From a checkpoint of a small transformer trained on Wikipedia.
Architecture: learned positions, biases, tied embeddings, normalized queries and keys.
Each number is 128 + 24 x the weight over its row's rms, rounded and kept within 0 to 255. Layers, rows and columns count from 0. The size above them is the row's rms in percent of the matrix's.

# layer 2 MLP down (transposed), 512x128, rms 0.0406, rows 218-244, columns 0-127
size [124  96  97 107 102  96 110 119  96 100  92  95 108 103  87 102 110  98 110  97 102 100  98 107  93  85 104]
[[105 115 141 100 162 117 115 110 171 159 143 139 152 139 153 108 108 181 132  88 123 103 109 119  97 122 175 138 137 103 113 100 139 140 125  96 158 153 116 115 113 170 120 129 129  67  97 137 124 160 106 114 105 159 143  93 110 174 127 130 131  87 137 122 121 127 158 134  75 117 160 148  94 128 128 143 164 105  92 123 162 111 100 113 142 160 106 144 140 126 152 136 166 144 121 139 107  83 169 112 129 114  93 144 168 135 160 115 138 120 141 125  95 156 135 119 143 140 133 141  67 124 139 150  82 143 133 132]
 [120 150 138 146 117 125 111 123 139 161 105 119 123 102 113 152  94 125 103 124 169 136 117 127 105 136 176 107 126 134 105 144 149  85 150 139 157 115 154 125 157 172 159 132 177 131 117 114 160 113 144  88 129 143 131 131 104 167  89 142 134 147  95 136 128 151 119 136 123 145 118 154 178 152 112 125 123  95 108  80 128 118  81  94 143 102  67 106 126 155 164 166 176 144 127 113 118  89 126  79 134 120 137 109 122 159 141 165 103 116 115 115 126 149 121 123 106 169  95 161  96 122  93  88 121 149 140 118]
 [170  78 152 138 142 140 117 106 114 144 146 147 101 161 136 104 119 140 136 120  80 117 156 147 131 101 137 139 103 145 129 119 136  90 150 112 117 133  95 128 127 138 113 160 113 139 156 132 133 107 151 111 125 132 112  73 120 112 120 116 116  78  81 126 196 118 130 119 141 165 129 121 154 102 160 142 129  78  67 134  68 120 135 111 129 107 154 140 139 104 160 146  99 122 175 112 155 149 154 156 120 153 133 143 105 114 132 185 132 119 112 111 128 134 125 143 163 139 183 123 106 122 152 125 133  84 156 122]
 [151 135 135 105 119 140 114 148  98 109 145 128 131 133 160 116 135 108  96  91 108 116 143  98 135 116 177 137 126 132 186 137 138 117 123 154  89 103 109 116 108 158  91 128  99 123 174 119 132 169 104 115 118 154 128  94 184 146 128 152 143 121 113 176 124 175 133 119  98  84 114 160 155 156 136  78 133 146 104 147 119  85 128 122 131 136 104  79 165 125 102 109 152 146 138 189 123 122 131 145  97 105 109 137 137 189 134 112 166 137 134 133  96 124 151  88 116 131 128 115 163 149 127 108 124 117 136 112]
 [154 154 150 137 104 136 177 134 139 128 109  80 145 107  97 112 141 133 173 128 135 146 126  83 127 163 110  78 127 124 113 120  70 106 130 105 136  98 149 135 127 129 138 109 135 157  51 129 135 154 111 156 134 108 144 134 115 130 108 151 117 159 130 129 134 126 136 116 137 122 175 109 149 132 164  84 172 161 150 129 135 123 122 145  71 163 164 137 123 125 113 136 128 145 118 136 121 159 108 134 160 165 128 177  99 130 115 113 109 106 140 145  78 100 106 155 124 111 119 102 102 122  97 148  90 153 159 148]
 [151 134 107 155 125  96 134 155 143 174 123 123 133 140  90 104 119  90 142 121 103 160 138 135 115 163 138 118  96 138 119 116 114 112 180 173 141 109 128 121 161 111 129 100 183 152 145 131 105 167 146 130 116 145 144 154  71 169 106 118 119 106 120 137 109  99 107 104 120 131 103 139 149 190 129  83 146 162 123 128 143 118 142 102 161  83 137 128 119 133 163 167 174 155 150 129 124  90  96 112 113 129 142 114 165 144 154 119 130 130 123  98 144 137 129 136 160 109 101 138 119  98 115  98 161  90 104  89]
 [149 118 132 145 141 149 124  96 138 131 138 104 178 121 130 173 122 136  91 137 149  98 112 150 109 106 130  98 115  96 149 149 116 124 215 131 133 133 112 118 144 107 146 149 133 111 129 141 141 155 147 164 185 174  87 167 112 133  99 110 120 131 113 116 167 103 110 122 122 126 104 147 157 133 123 121 109 119 103  90 138 131 118 142 162 135 148  95 195 104 138 123 146 115 137 153 143 110 103 151 131 118 127 128 137 110 102  80 142  99  94  87 128 129  84 124 152 142 158 151 114 109  74 138 124 152  99  98]
 [ 73 183 108 105 139 103 120 138 146  82 159 102 161 117 127  83 124 101 150 162 145 107 149 111 107 106 149 116 134 150 138 133 124 122 164 108 104 101 173 148 140 110 104 128 134 174 105 120 147 114 132 128 131 149 138 115 132 198 121 127 124 154 159 137 130 126 119  92 134  85  93  90 111 103 128 119 124 170 145 108 163 125 140 139 112 131 150  89 129 102 156 144 119 120 158 158 113 143 131 106 157 103 168 128 161 157 102 132 135 138 137 127  90 123  90 126 187 122 150 104 117 136  82 110 108 159 138 125]
 [143 122 152 185 169  96 111 122 135 131 143 120 163 109 130 146 125 105 137 129 110 141 128 171 124 108 141 104  88  83 109 175 145 158 126 105 130 107 103 105 154  79  98  94 127 145  56 140 133 131 137 156 109 147 128 105 120 148 116 135  78 141 169 134 111 122 158 129 116 143 163 115 173 101 156 101 101 118 119 131 156 165  93 129 120  96 115  85 127 128 108 156 115  98 142 106 122  98 158 110 107 135 128 144 116 111 130 167 180 145 144 144 107 144 132 163 150 143 125 114 110 147 132  86 137 143 130 165]
 [150 187 129 171 143 119 111 147 114 110 116 126 152 128 130 151 128  75 120 157 139 125  99  90 118 104 121 157  97 140  94  84 125 118 114 129 146 126 188 123 137 167 123 134 160 175 148 144 133 156 153 143 133 109 131 141 119 138 133 100  81 124 106 134 139 114  94 126 128 123 118 149 121 120 132  96  89 177 126 105 164  80 122 155 180 115 119 128 134 154  81  94 110 119 140 183 156 123 153 131 118 115 104 156 128  98  77 116 145 126  93 130 120  97 145 104 123 151 119 152 151 154  98 131 154 115 106 130]
 [138 166 145 146 132 107 108 144 104 139 120  92 171 133 175  95 114 149  88 110 120 147 164 117 134 117 119 137 136 137 139 167 142 107 155 148  92 128 113 103 100 103 110 112 119 168 127  85 154 117  86 179 148 123 192  86 134 136 142  88 175 119  99 132 128 144 157  82 133 113  86  98 113 114 122  97  92 138 110 138 113 164 154 157 149 123 126 132 135 125 150 116  95 149 117 123 141 132  83 133 138 101 112 178 127 146 111 108 159 153 128 110 152 113 110 126 135 133 100 156 153 125  98 111 150 157 140 101]
 [178 117 112 123 133 105 108 155 116 109 148 114 135 126 152 110 130 115 140 159 141 115 148  94 130 111 121 106 128 121  97  98  88 114  83 204 168 125 119 102 143 141 119 131 112 120 125 148 146 142 151 119 140 136 106 121  73 157 164 163 158 131 116 112  77 112 134 131 123 154 139 123 148 135 135 120 125 105 102 168 141  87 156  82 137 140 114 135 142  99 114 131 175 120 129 131 130 152 109 152 143 119 125 110 130 120 153 134 147 177 141  91  95 113 108  93  95 149 128  54 139 170 150 167 119 101 111 140]
 [116  91 133 129 123 103 127  95  84 152 122 160 120 166 150 121 117 113  82 173 188 125 134 115 112 109 133  99 123 129 138 125  69 131 131 113 121  84 108 178 142 116 103  90 134 153 119 117 124  86 149 126  77 127 123 126 164 147 128 144 125 136 144 155 137 149 123 123 136 115 123  68 174 108 105  85 133 172 118 135  79 130 163 125 142 156 122 134 143 133 117 118 148 123 118  99 139 147 146 142 179 187 139 163 136 109 131 156 144 131 139 147  84 112 118 132 154 149 117 103 107 143 126 130 148 146 146  96]
 [116 131 129  96 118 137 122 102 106 152  88 105 137 128 171 147 112  97 104 128 152  96 102 122 118 129 120  94  87 127 130 147 138 176 112 157 135 138 126 119 141 105 125 122 169 114 155 147 160 150 148 110 133 102 156  93 163 124 120  82 110 132 183 127 127 148  92 135  88 112 162 101  91 112 123  86  98 105 109 145  87 134  88 105 117 102 154 158 142 127 173  91 157 135 153 139 120 159 133  86 136 125 140 181 159  99 134 141 149 144 143 127 151 130 161 124 144 162 125  79 145 144 147 134  93 129 148 142]
 [150 127 162 139  89 133 110 151 111 136 139 129 118 142 119 162 109 105 102 145 127 156 119 150 125 149 108 144 128 140 101 130 121 131 126 151 101 153 136 160 145 123 122  93 118 143 112  91  90 106 119 135 124 125  84 172 161 104 135 126 102 112 101 130 137 129 137 195 103  98 142 131 121 101 111  95 156 126  95 121  99 155 123 139  97 191 122 145  99  99 131 160 126 185 124  88 140 127 159 112 133  92 162 135 165 119 184 129 121 117 124 108 170 125 180 118 112  86 119 104 132 157 111 102 148 105 118 174]
 [135 130 146 131 134 137 117 119 136 134 131 134 145 127 139 120 127 133 138 126 119 131  42 108 114 144 136 111 148 170 111  82 148 140 114 138 121 126 128  95 147  72 152 147 112 106 139 125 125 118 197 111 150 125 179 124 112 167  78 134 109 132 101 124 116 114 144 147  90 140 153 126 136 111 161 160 106 110 144 113 112 112 133 159 167 115 116 120 142 128 170 144 113 149 158 127 147 112 164 111 125 113 145 137  78 125  68 121 132 204 131 134 109 122 154 120 102 152 161 128 128 109  69 131 104 152 112 135]
 [139 149 106 100 105 131 100 101 117 144 133 152 166 140 134 141 126 110 117 152 105 140 152  84 101  98 132 119  95 159 145 116 166 117 136 131 115 141 159 118 136 141 157 147 161 131 151 146 150 137 157 197 140 138 133 148 124 107  99 148 106 137 134 128  82 128  99  94 148 144 114 169 157 131 132 100 147 123 144 128 106 129 122  63 126 135 106 129 101 118 150  93 155 133 109 136  77 100 147 130 139 139 115 136 137 137 146 150  39 121 117 102 152 118 137 104 140  78 134 155 131 108 126 165 132 179 106  87]
 [132 136 172 105 113 137 141 130 128 136 155 114  89  89 138 108  88 105 111 128 187 139 122 137  76 167 164 156  95  87 169 108 125 133  87 132 107 141 121 148 153 128 160 131 146 137 147 138 139 139 150 132 118 129 160 111 137 115  92 187 144 122 143 124 134 104 132 146 132 102  79 150 156 108  87 112 137 154 130 135 134 135  97  95 121 114 137 189 123 102 106 120 131 118 145 110  75  98 137 114 186 123 126 128 170 142 134  91 117 127 145 152 126 119 108 107 151 153 131 118 124 146 113 154 116 111 180  99]
 [104 143 145 137 118 148 139  59  86 146 132 133 120 138 125 122 131 128 135 112 145 162 141 140 142 108 116  84 131  71 111 105 147 141 139 137 168 172 210  93 129 121 123 134 114 136 118 126 175 110 120  86 134 137 131 126 172 111 159 112 168 139  92 117 149 127  97 140 160  96 131 136 122 122 154  93 123 124 135 135 130 108 120 145 124  95 149 147  37 122 126 108 156 127 129 116 101 136 128 153 138 130 138 107 122 133 125 147 193 141 162 110 139  99 115 121 134  89  92 104 144 110 115 128 117 143 131 125]
 [146 134 157 132 126 133 146 122  84 145 100 202  96 139 128 114 109 137  99 118 119 175 111 137 137  97  99 167 155  83 121 160 161 159 141 148 123 111  86 130  98 143 129  90 160 109 159 138 145 123 138 125 107 141 127 111 140 120 113  93 164 137  98 139  86 119 124 156 135 109 130 112  95 129  84 152 126  53 123 109  98 112 138  85 147 145 110 123 138 122 150 138 165 136 117 133 161 131 120 164 120  81 119 148 139 111 124  93 156 118 140 116 140 163 143  91 126 124 118 159 152 130 132 156 117 178 129 147]
 [136 126 148 157  98 161 130 130  76 122 145 134 136 134 124 166 152 100 120 128 143 152 193 104 119 161 113 130 120  95 128 107 127 144 197 161 145 155 131 147 140 140 137 114 118  96 175 129 178 132 149 146  96 139 111  79 137 116  92  99 137  82 140 117 143 134 131 136 139 141 139 142  86 119  92 107 155 131 111 131 133 119 140 144 116 107 138 138  96  90 138 116 120 157 124 123  92 146 111 166 135 117 118  91 116 110 106 126 120 120 152  86 149  97 193 143 134 131  99  88  77 145 120 149 107 103 116 105]
 [145 131 132 143 161 166 145 132  76 118 108 120 102  84 148 140 127 179 123 125 138  71 108  82 121 142  92 139 124 116 117 146 107 150 128 181 140 168 127 126 115 146 135 116 117 140 146 140 125 146 135 147  87 124 122 122 101  93 108 133 117 107 120 151 140  99 135  97  87 107 151 113 141 119 120 152 133  91 140 125 156 101  96 118 114 136 127 136 149 157 128 141 177 145 137 166 164  92 176 126  81 118 144 142 138 113 142 137 114 137 148 112 194 130 111  75 155 118 131  82 125 175 148  94 107 128 114 141]
 [128 105 137 115 130 155 165 131 135 146 148 131 121 118 125 132 155  81 124 112  82 119  96 100 132 152  91  80 118 121  72 137 168 101 168 102  87 126 128  94 118 136 120 107 154 124 123 112 133 209 143 110 139 184 111 132 118 144 120 157 136 125 160 137 159 110 144  77 134 120 142 162 139  93 127 189 128 160 117 175 113 110 155 119 116 118 141  99 167 148 122 126 182 130 153 108 122 120 140 108 140  98 114 108 111 122 138 128 140 150 133  91 142 105 114 158 132 137 131 111  86 141 114 143 152 114 133 110]
 [202 126  95 117 124 123 116 127 131 150 129 119 118 153 131 146 111 115 114 175 108 116 131 133 156 109 129 122 112 156 132 130 152 127  64 162 136 144  65 159 113 144 113 138 152 106 136 141 120 114 113 132 117 134 152 126 126 112  91 113  70 132 112 121 168 148 135  88 127 113 133  96 167 129 118 152 125 121 126 155 106 108 102 124 102 151 146 195 158 160  77 109 121 158 126 107 129 124 143 136 152 110 126 111  93 133 146 137 119 167  81 153 126 137 134 102 129 154 117 114 130  78 191 167 129 140 133 107]
 [128 135 134 111 100 127 131 128 131 158 140 149 156  59 119 127 116 116 138 147 128 149 153 133 176  63 119 151 147 109 110 160 153 121  76 106 128 142 160 126 184 130 130 146 128 157 116 119  77 173 106 121 141 115 129 122 105 143 125 104 157 135 120 131 125 148 141 130  92 125 157 124  76 127  96 133 108 127 156 110 154 130  98 148 106 146 130  95 186 147 118 149 176 132 117 100 160 131 151 150 163 149 153  84 106 102 127 154 151  94 115 168 105 142 104 148  90 127 132 117 109 104 125 132 109 110 109 100]
 [117 131 123 152 128 116 137 101 121 149 134  77 134 114 125 104 145 169 152 146 119  95  93 102 129 165 137 135 136 119 141 170 127 106 153 155 128 115 137 140 120 148 170  99 101 135 153 114 154 209 118 149 156 138 144  82 125  63 112  91 116  95  99 145 124 152 143 117 119 137 120 148  85 105 140 113 114 144 143 125 170 140 115  70 142 103 126  82 118 152 194 153 136 133 129  98 163 107 132 127 129 123 149 146 103 125 137 123 112 126 128  94  98 110 146 162 106 122 118 141 169 133 119 148 135  92 124 107]
 [120 105 147 141 151 139 174 125 156 112 116 118 135 143 109 126 118 133 133 131 132  59 126  95 122 117 180 136 127 129 152 133 156 144 156 145  83 155 145 143 144 108 116 148 100 127 125 150 151 112 126 140 127 139 113 111  89  83 151 108 120 108 102 127  82 117 131 166 134 170 119  95 141 120 161  90 147 121 129 102 148 132 112 151 144 115 159  87  98 122 135 158 105 145 109 117 170 157 137  92 155  98 113 136  96 119 147 108 133 126 127 134 160 102 136 168 103  56 156 114 168 100  99 159 164 123 162  98]]
# layer 2 MLP up, 512x128, rms 0.168, rows 219-245, columns 0-127
size [ 91  93  97  97  95  97 105  95  87  97  99 111 105  96 108  82  95 105  95  93  99  96 103  95  94 105 102]
[[104  96 109 144 153 160 154 110  98 134 135 141 122 134 151 121 114 143 116 140 119 108  98 161 145 148 127 147 172 126  89 138  97 104 169 147 122 166 121  75 128  67 142 111 188 144  94 168 115 116  87  91  97  88 125 144 143 159 148 128 103 118 121 110 147 146 140 187 134 135 106  80 140  87 138 104 158 129 139 117 140 117 152 136 148 127 127 125 162 129 132 163  96 117  67 145 139 146 121 127 139 122 107 113 144 114 104 114 120 146 161 122 104 119 109 130 117 105 142 141 167 159 132 133 139 158  89 100]
 [159 113  78 130 163 153 188 143 115  70  93 138 140 105 135 143  76 131 154 156 118 117 120 132 154 151 128 134 162 136 136 159 149 129 126 129 110 134 152  96  99 118 134  76 118 151  79 111 130 138 100 125 146 126 145 154 132  95  99 156  94 107 144 144 137 118 133 125 110 117  77  89 119 169 122 110 136 132 107 150 150  93  98 127 108 138 122 135 175 141 143 118 122 128 107 144 124 123 131 121 137 154 161 113 130 132 154 139  75 163 135 150 129 130 123 115 154 127 118  73  87 137 178 111 172 124 138  90]
 [113 140 134 164  93  66 133 119  97 115 102 153 125 131 129 122 151 141 104 113 131 164 179 131 119 139 118 140 113 120 133 119 143 194 103 119 115 149 140 129 126 109 155 102 147 153  90 121  85  95 118  97  59  98 105 117 185  98 120 101  92 158 128 130 131 150 130 139 125 165 109 129 122 125 140 133 113 134 127 111 143 123 156 150 107 145 155 152 125 132 142 140 149 125  66 123 124 136  89 138 153 157 181 115 145 129 111 106 141  93 144 127 108 162 158 152 175 103  80 112 120 135 138 103 145 128 153 128]
 [164 121 144 123  69 134 127 124 123 110 102 133 130 116 179 139 139 169 161 137 142 112 102 145 164 125 139 158 129 100 133 110  68 156 120 165 135 131 109 112 136 114 126 158 134 183  61 148 123 101  81 118 144 129 138 100 146 115 105 154 121 127 140 192 122 153 138 140 155  68 113 118 140 125 165 168 107 108 113 115 147 134 131 150 125 142 140 117  90 109 162 123 127 169 135 118 133 143 104 128 130 100 112 118 161 147 160  72 137 104 148 118 116 142 144 113  86 115 153 124 130 122 116 113  98 124 110 162]
 [123 120 168 130 112 128 123 132 146  81 122 136 130 130 113 154 169 143 160 116 137  85 108  99 143 134 155 118 106 108 142 159 165 133 101  84 112 138 122 123  80 147 118 142  63 129 158  83 163 131 103 132 170 120 120 141 127 136 141 130 133 184 145 118 107 146 125 109 147 141 142 152  92 149 129 146 125 113 140  94  90 108 162 152  85 139 151 138 109 152 139  80 109 137 147 127 152 132 153 123 160 116  80 134 105  89 126 110 128 154 113 199 111 128 110 124 107 137 144 122 121 160 143 150 106 109 137 182]
 [187 141 154 157  96 125 123 124 168 102 120 180  77 137  97 154 148 135 157 153 159 180 119 123 148 110 157 120 105 116 148 145 113 130  95 126 142 131 110  99 125 129 124 134 115 128 122 155 124 118 111 105 118 134  86 124 120  90 145 138 190 118 154 150 170 113 106 139 127 115 149 146 163 132 162 149  99 100  74 118  94 143 117 128 136 132 120 118 142 118 108 146 133 167 133 126 125  91 131 163 172 126 125 120 129 131 148  92  88 132 128 167  95 104 116 154 103 106 119 112  64 138 132 119 132 131  74 126]
 [149 119  91 173 102 157 166 105 139 164 128 147 104 127 122 138 105 126 169 142  85 105 150 136 118 130 102 112 138 106 110 107 126 134 126 130 146 136 111 142 161 159 139  84 125  96 177 127 148 116  75 116 112  87  90 163 125  94 145 128 178 107 124 152 128 132 123 149 137 133 131 113 124 198 112 113 127  80 159 135 154 146 111 116 124 121 108 182 170 136  78 115 146 122 107 169 121 109 142 139 125 115 117 148 171  98 106 119 109 124  97 145 122 110 126 138 136 153  68 123 128 163 136 132 125 132 150 114]
 [138  77 134 146 121 106 141  93 136 128  89 122 160 160 111 111 112 132 185 152 144 107 168 151 116 147 116 151 136 135 145 166 109  85 127 139 118 163 151 144 122  80 119 125 131  92  82 153 124 138 126 104 135  82 100 153 132 129 142 125 140 114 119  89 134 170 140 149 115  96 115  85 165 151 123 115 111 146 116 134 123 110 137 115 119 139 126 151 122 158 131 152  93  96  99 181 133 141 168 134 120 116 126 167 118 118 119  85 109 117 164 136 169 116 135 131 108  72 178 126  94 137 165 103 120 125 120 163]
 [142 172 156 111 128 138  96 105 106 139 164  86 130 158 127 144 182 152 153 123 138 118  97 118 121 139 128 109 159 112  96 145 102 148 145 138 101 111 147 115 123 154 115  86 103 109 136 121 120 121 174 131 137 114  87 116 111 127 136  76 178 140 176  74 136 130 139 118 133 127 140 136 101 125 119 131 146 149 120 139  82 186 173 104 126 151 106  90 160  79 116 155 114 151 141 152 124 125 150 144 133 108 123 107 152 152 118 130 101 100 127 138 181 149 134 103 109 161 144 116  75 117 156 143 139 145 112 136]
 [137 145 168 136 147 131  94 176 112 115 114 131 127 115 152 120 148 147 134 163 116 114 138 145 143 152 167 132  94 131 113 148 148 118 132 116 148 144 123  67 156 107  93 124 112 135 167 120 142 118 153 117 122 115 100 117 153 167 167  98  96  99 112 168  97 123 122 144 127 152 109 122 136 167 165 120 148 104 124 116  93 141 165 155 144 132 109 162 120 132 126 122 138 152 131 120 107 167 108 127  94 106 136 113  78 156 103  76 107 156 121 103  93  75 149 117 138 130  77 134 118 138 162 162 173  84 107 138]
 [107 145 122 133 130 136 126 113 152 124 116 103 121  81 116 164 160 106 100 114 168 125 140 120 123 153  92 153 138 121 138 121 132 140 135 115 140 124 140 146  96 106 141 117 105 178 135 126 110  99 142 161 116 133 111 149 167 150 112 106 163 126 115 170 156 147 173 125 115  77 115 140 109 132 117 130  91 115 127 118 115 141 150 146  65 144 119 131 122 150 135 133  81 138  87 123 145 141 133 109 133  87 180  91 117 155 105 127 107 108 172 164 166  84 161 196 132 110 111 123 148 148 118 160  93  86 119 123]
 [134  63 116 144 129 108 169 148 102 133 113 133 133 136 116 141 110 157 150 112 142 111  89 121 138  90 128 159 151 118 134  90 164 118 137  75  73 134  96  96 132 156 104 143 160 123 134 107 107 143 146 142 106 121 121 132 115  78 112 110 172 142 126 148 108  99 138 138 203 109  99 131 136 121 129  91 140 144 107 188 147 138 152 131  77 148  88  98 136 117 126 121 127 141 142 123 128 121 179 134 150 110 157  96 156 171 137 126 121 148 115 127 140 166 103 138 105 153 127 155 130 128 145 147 140 131  93 124]
 [133 115 115 175 124  98  96 102 168 114 128 161 122 130 138 123 120 155 109 122 111  98  93 117 142 129 104  56 116 130 137  94 116 130 122 114 123  95 168  80 102 117 143 131 134  80 129 147 130  98 135 125 134 114 121 148 138 133 125  96 158 143 177 121 121 112 108 127 122 103 167 123 113 127 149  95 126 155 134  78 124 135 125 113 134 165 138 114 165  91 175 158 132 135 182 145 115 149 170 168 116 143 146 165 150 139 110 148 124 136 111 123  92 115 142 151 123 147 109 107 107  65 168 151 156 145 142 158]
 [113 112 113 132 153  99 153 140 119 131  83 140 103 159 168  86 125 144 138 115 133 100 125 139 153 122 149 143 135 112 118 153 113 138 159  96 150 137 106 112 135 153  96 155 150 165 115 130 123  81 116 123 118 134 151  87 119 104 122  80  96 149 131 130 108 105  86 113 167 147 126 124 113 138 134 118 120 138 151 145 130 164 118 135 118 108 136  75 162 165 130 112 181 111 128 137  77 178 133 122 150 118 170 142 127 147 149 159 124 152  90 141 110 100  91 158 176 168  97 116 198 113 142 129 123 134 142 129]
 [131 118 133 127 151 112 135 119 127 112 156 139  92 107 123 148  90 127 142 153 107  93 155 132 124 136  79 124 135  83 129 145  87 117 103 143 117 146 147 152 134 110 160  83 145 124 107 112 136 118 133 157 155 104 121 176 144 122 130 147 118 153 156 133 100 139 104 163 114 137 103  52 125 112 113  98 132 137 112 182  87 170 153 140 121 129 155 108 149 130  76 136 137 170 119 127 152  91 130 130 132 121 124 132 109 115 139 139 139 113 123  72 181 188 141 165 155 105 110 126 153 141 131 167 101 105 130 148]
 [100 132 149 178 137 163 123 120 108 141 116 114 109 141 134 124 104 136 133 132 175 139 137 148 142 133 113  98 142 139  94  78 122 146 113 131  79 133 107 160 144  98  94 139 158 149 126 107 143 131 126 110 118 111  82 123 173 129 123 133 120  86 116  93 191 103 124 148 101 137 130 104 156 116 108 143 142 122 165 133 121 137 128 109 195 141 141 124 172 107 121 125  94 112 155 134 179 182 109 121 111 140 172  74  87 127 142  98 156 143 147 117 121 161 119 104 112 152 123 133 130 132 136 126  79 139 156 124]
 [ 92  87  91 130 134  92 136 144 131 118 141 132 159 124 124 162 147 153 190 116  69 144 100 102 142 121 111 101 139 142 112 139 138 126 166  93 132 163  88 117  98 142  95 110 104 136 115 159  93 124 102 139 147 135 111 129  90 138 119 105 118 138 161 130 158 143 148 136 108 141 151 126  87 120 144 120 155 139 137 146 124 138 132 159 149 173 158 101  82 102 169 141 129 183 162 153 135 125 119 169 133 132  95 135  80 135 137  91 127 122 148 137 117 140 105 126 126 153 151  97  97 123 151  93 144 177 113 151]
 [ 73 167  99 157 155 152 145 149 110 116 101 101 146 132 121 122 136  98 144 168 161 128 153 110 111 119 126 128 164 118 141 119 127 118 139 166  87 117 153 150 140 120 114 134 126 169 111  96 151 130 140  98 130 173 118 119 116 146 117 159 143 147 109 126 164 140 157 127 120  83 101 128 144 133  88 137  98 119 118 161 129 148  94 162  86  92 133 117 103 138 139 117 143 101 147 109 140 116 178 160 136  99 140  67 113 163 101 139 173 113 142 147 142 144 128  96 141 147 142  89  81 128 159 158  89  97 114 128]
 [108 105 116 133 125  97 139 157 165 115 167 139 147 110  79 121 120  81 177 183 147 149 143 154 149 110 128 137 148 137 132 103  95 153 171 113 132 106 146  75 143 110 112 134  81 121  95 112 126 123 136 145 134 130 117 130 135 134 106 110 158 120 120 144 149 123 118 100 126 118 108 122 126  93 120 136 128 141 149 133 119 129 142 111 112 126 149  60 168 163  76 149 121 160  93 110 129 160 136 169 170  87 133 108 122 154 127 143  85 120 112 138  93 155 112 133 164 137 139 121 174 125 104 143  79 130 103 109]
 [120 151 157 159 103 124 161 137 120 175 126 139 115 159 138 136  64 136  95 134 166 130 120 125 105 108 112 135 166 150 103 140  92 133 148 118  90 184 171 132 115 128 137 133 135 175 162  80 125 104 148 135 126 118 135 107  95 120 130 111 126 120 142  95 111 132 124 140  75 117 120 128 163 141 149 123 127 144 158 120  83 150 102 143 129 135 145 139 132  96 164 128 132 136  89 138 198 190  87 113  98 154 104 140 105 167 123 114 141 124 108 143 120 143 115 171 148 137 115 134 109 109  96 125 133 113 104 152]
 [ 94 120 139 172 151  92 102 137 126 182 167 111 163 113 117 146 114 127 106 109 126 154 139 163  88  96 107 119 112 108 120 108 166 108 138  84 117 155 124 163 108 150 117 137 122 113  74 140 126 157 134 128 172 129  92 150 148 167 152 104 111 144 110 120  96 101 148 165 156 137 125 119 150 143 143 108 165 133 116 143  76 156 158 156 147 126 159  90 104 119 132 163  77 148 102 123 118 113 120 116 150 110  94 155 100 139 102 105 130 130 100 153 103 121 132 130 136 154 142 172  98 112 138 127 141  87 145 113]
 [124 121 145 112 107 114 124 122 138 128 103 150 142 102 143 133 109 125 155  93 201 123  95 158 152  94 110 110 118 129 153 137 101 136  92 150 112  97 125 146 172 131  82 141 149 131 141 108  88 129  89 115 120 122  96  94 126 130 184 129 133 129 136 113 124 154 112 153 158  78  93 173 160 129 106 158  90 152 140 176 131 149 147 181 127 151 122  87 149 122 157 161 168 123  97 142  90 118 120 157 130 145  93 137 118 148 115 120 131 123 125  90 139  90 138 144 108 141 137 107 141  93 164 145 126 133 149 124]
 [146 121  92 163  96 100 158 118 109 174  78  85 100 124 122 156 104  94  90 138 105 154  93 148  86 126 144 183 125 106  87  91 122 143 124 113 114 149  91 123 129 157  94 118 141 161 138 180 157 149 115 111 163 115 146 142 122 143 137 108 137 129 108 119 111 170  86 131 145  99 139 110 132 106 140 113 119 114 111 156 101 120 134 157 134 132 121 138 153 142 134 140 146 110 112 110  96 156 117 145 103 123 105  83 114 100 100 130 124 127 123 148 159 154 141 162 147 163 148 162 141 120 106 115 144 188 105 143]
 [172 120 137  81  89 157 120 108 150 150 149 134 127 124  81 150  80 110  92 151 107 122 150 129 162 140  99 140 113 134 147  82 118 151  91 146 141 113 108 162 120 113 145 151 155 132 128 136 135 131 154  99 129 141 120 171 122 122 116  98 112 103 150  64 147 152 139 106 135 144 121 132 158 124  94 120  95 154 125 121 140 124  86 109 125 136 144 150 104 137 145 122 148 157  94 160 114 137 135 105 132 172 149  84 167 139 130 176 152 132 112 150  99  97  95 153 158 153 146 121 116 130 176 139 132 117 146  71]
 [146 128 105  97 165 154 112 108  94 116 144 115 134  98  87  95 112  64 146 143 145 141 128 182 129 135 136 128 116 127 130 118 175 105 122 171 121 101 116 148 122 121 132 151 111 104 115 108  92 136 184  91 131  84 135 143 134 102 124 164 121 158 119 120 143 132 133 156 146 143 105 124 137 111 101 157 100  93 149 155 129 152 123 113 149 110 151 110 127 150 181 172 145 124 122 129 134 152 107 107 107 132 114 184 137 146 115 102 155  66 128 126 148 133 140 101 159 123 155 101 149 138 125  93 176 168 121 136]
 [138  93  98 150 122 140 147 128 130 112 102 111  89 172  98 132 117 122 163 153 132  91  96 124 109 138 124 137 127 150 130 138 129 165 112 136 123 106 126 137 184 116 169 148  99 133 154 131 103 132 138  90 159 104 109 179  89 125  87 132 129 145 158  98 111  84 163 148 106 108  86 158 118 141 111 142 138 138 112 107 126 166 152 130 169 143  79 128 177 148 122 146 102 113 121  84 130 122 111 155 144 123 151 163 154 138 111 114 164 122  87 135 132 137  92 169 127 109 142 149  91  97 140 111 117 165 135  98]
 [115 132 168 119 132 140 155 137 133 123 127 131 109 125 114 168 127 155 149 136 170 137  76 117 119  48 148 134 151  95 146 129 130  97 159 140  85 112 101 137 163  39 168 140 125 121 131 108 128 124 111 153 136 138  68 127 109 114 138  99  86 150 118 109 124 132 150 137 141  87 162  87 131 115 149 131 127 130 117 127 132  97 164 156 150 153 133 132 102 168 104 142  98 129 125 116 139 108 137 117 151 147 123 123 130 135 121 125 112 113 127 106 134  79 128 159 120 196 152 132 131 139 150 133 140  87 134 107]]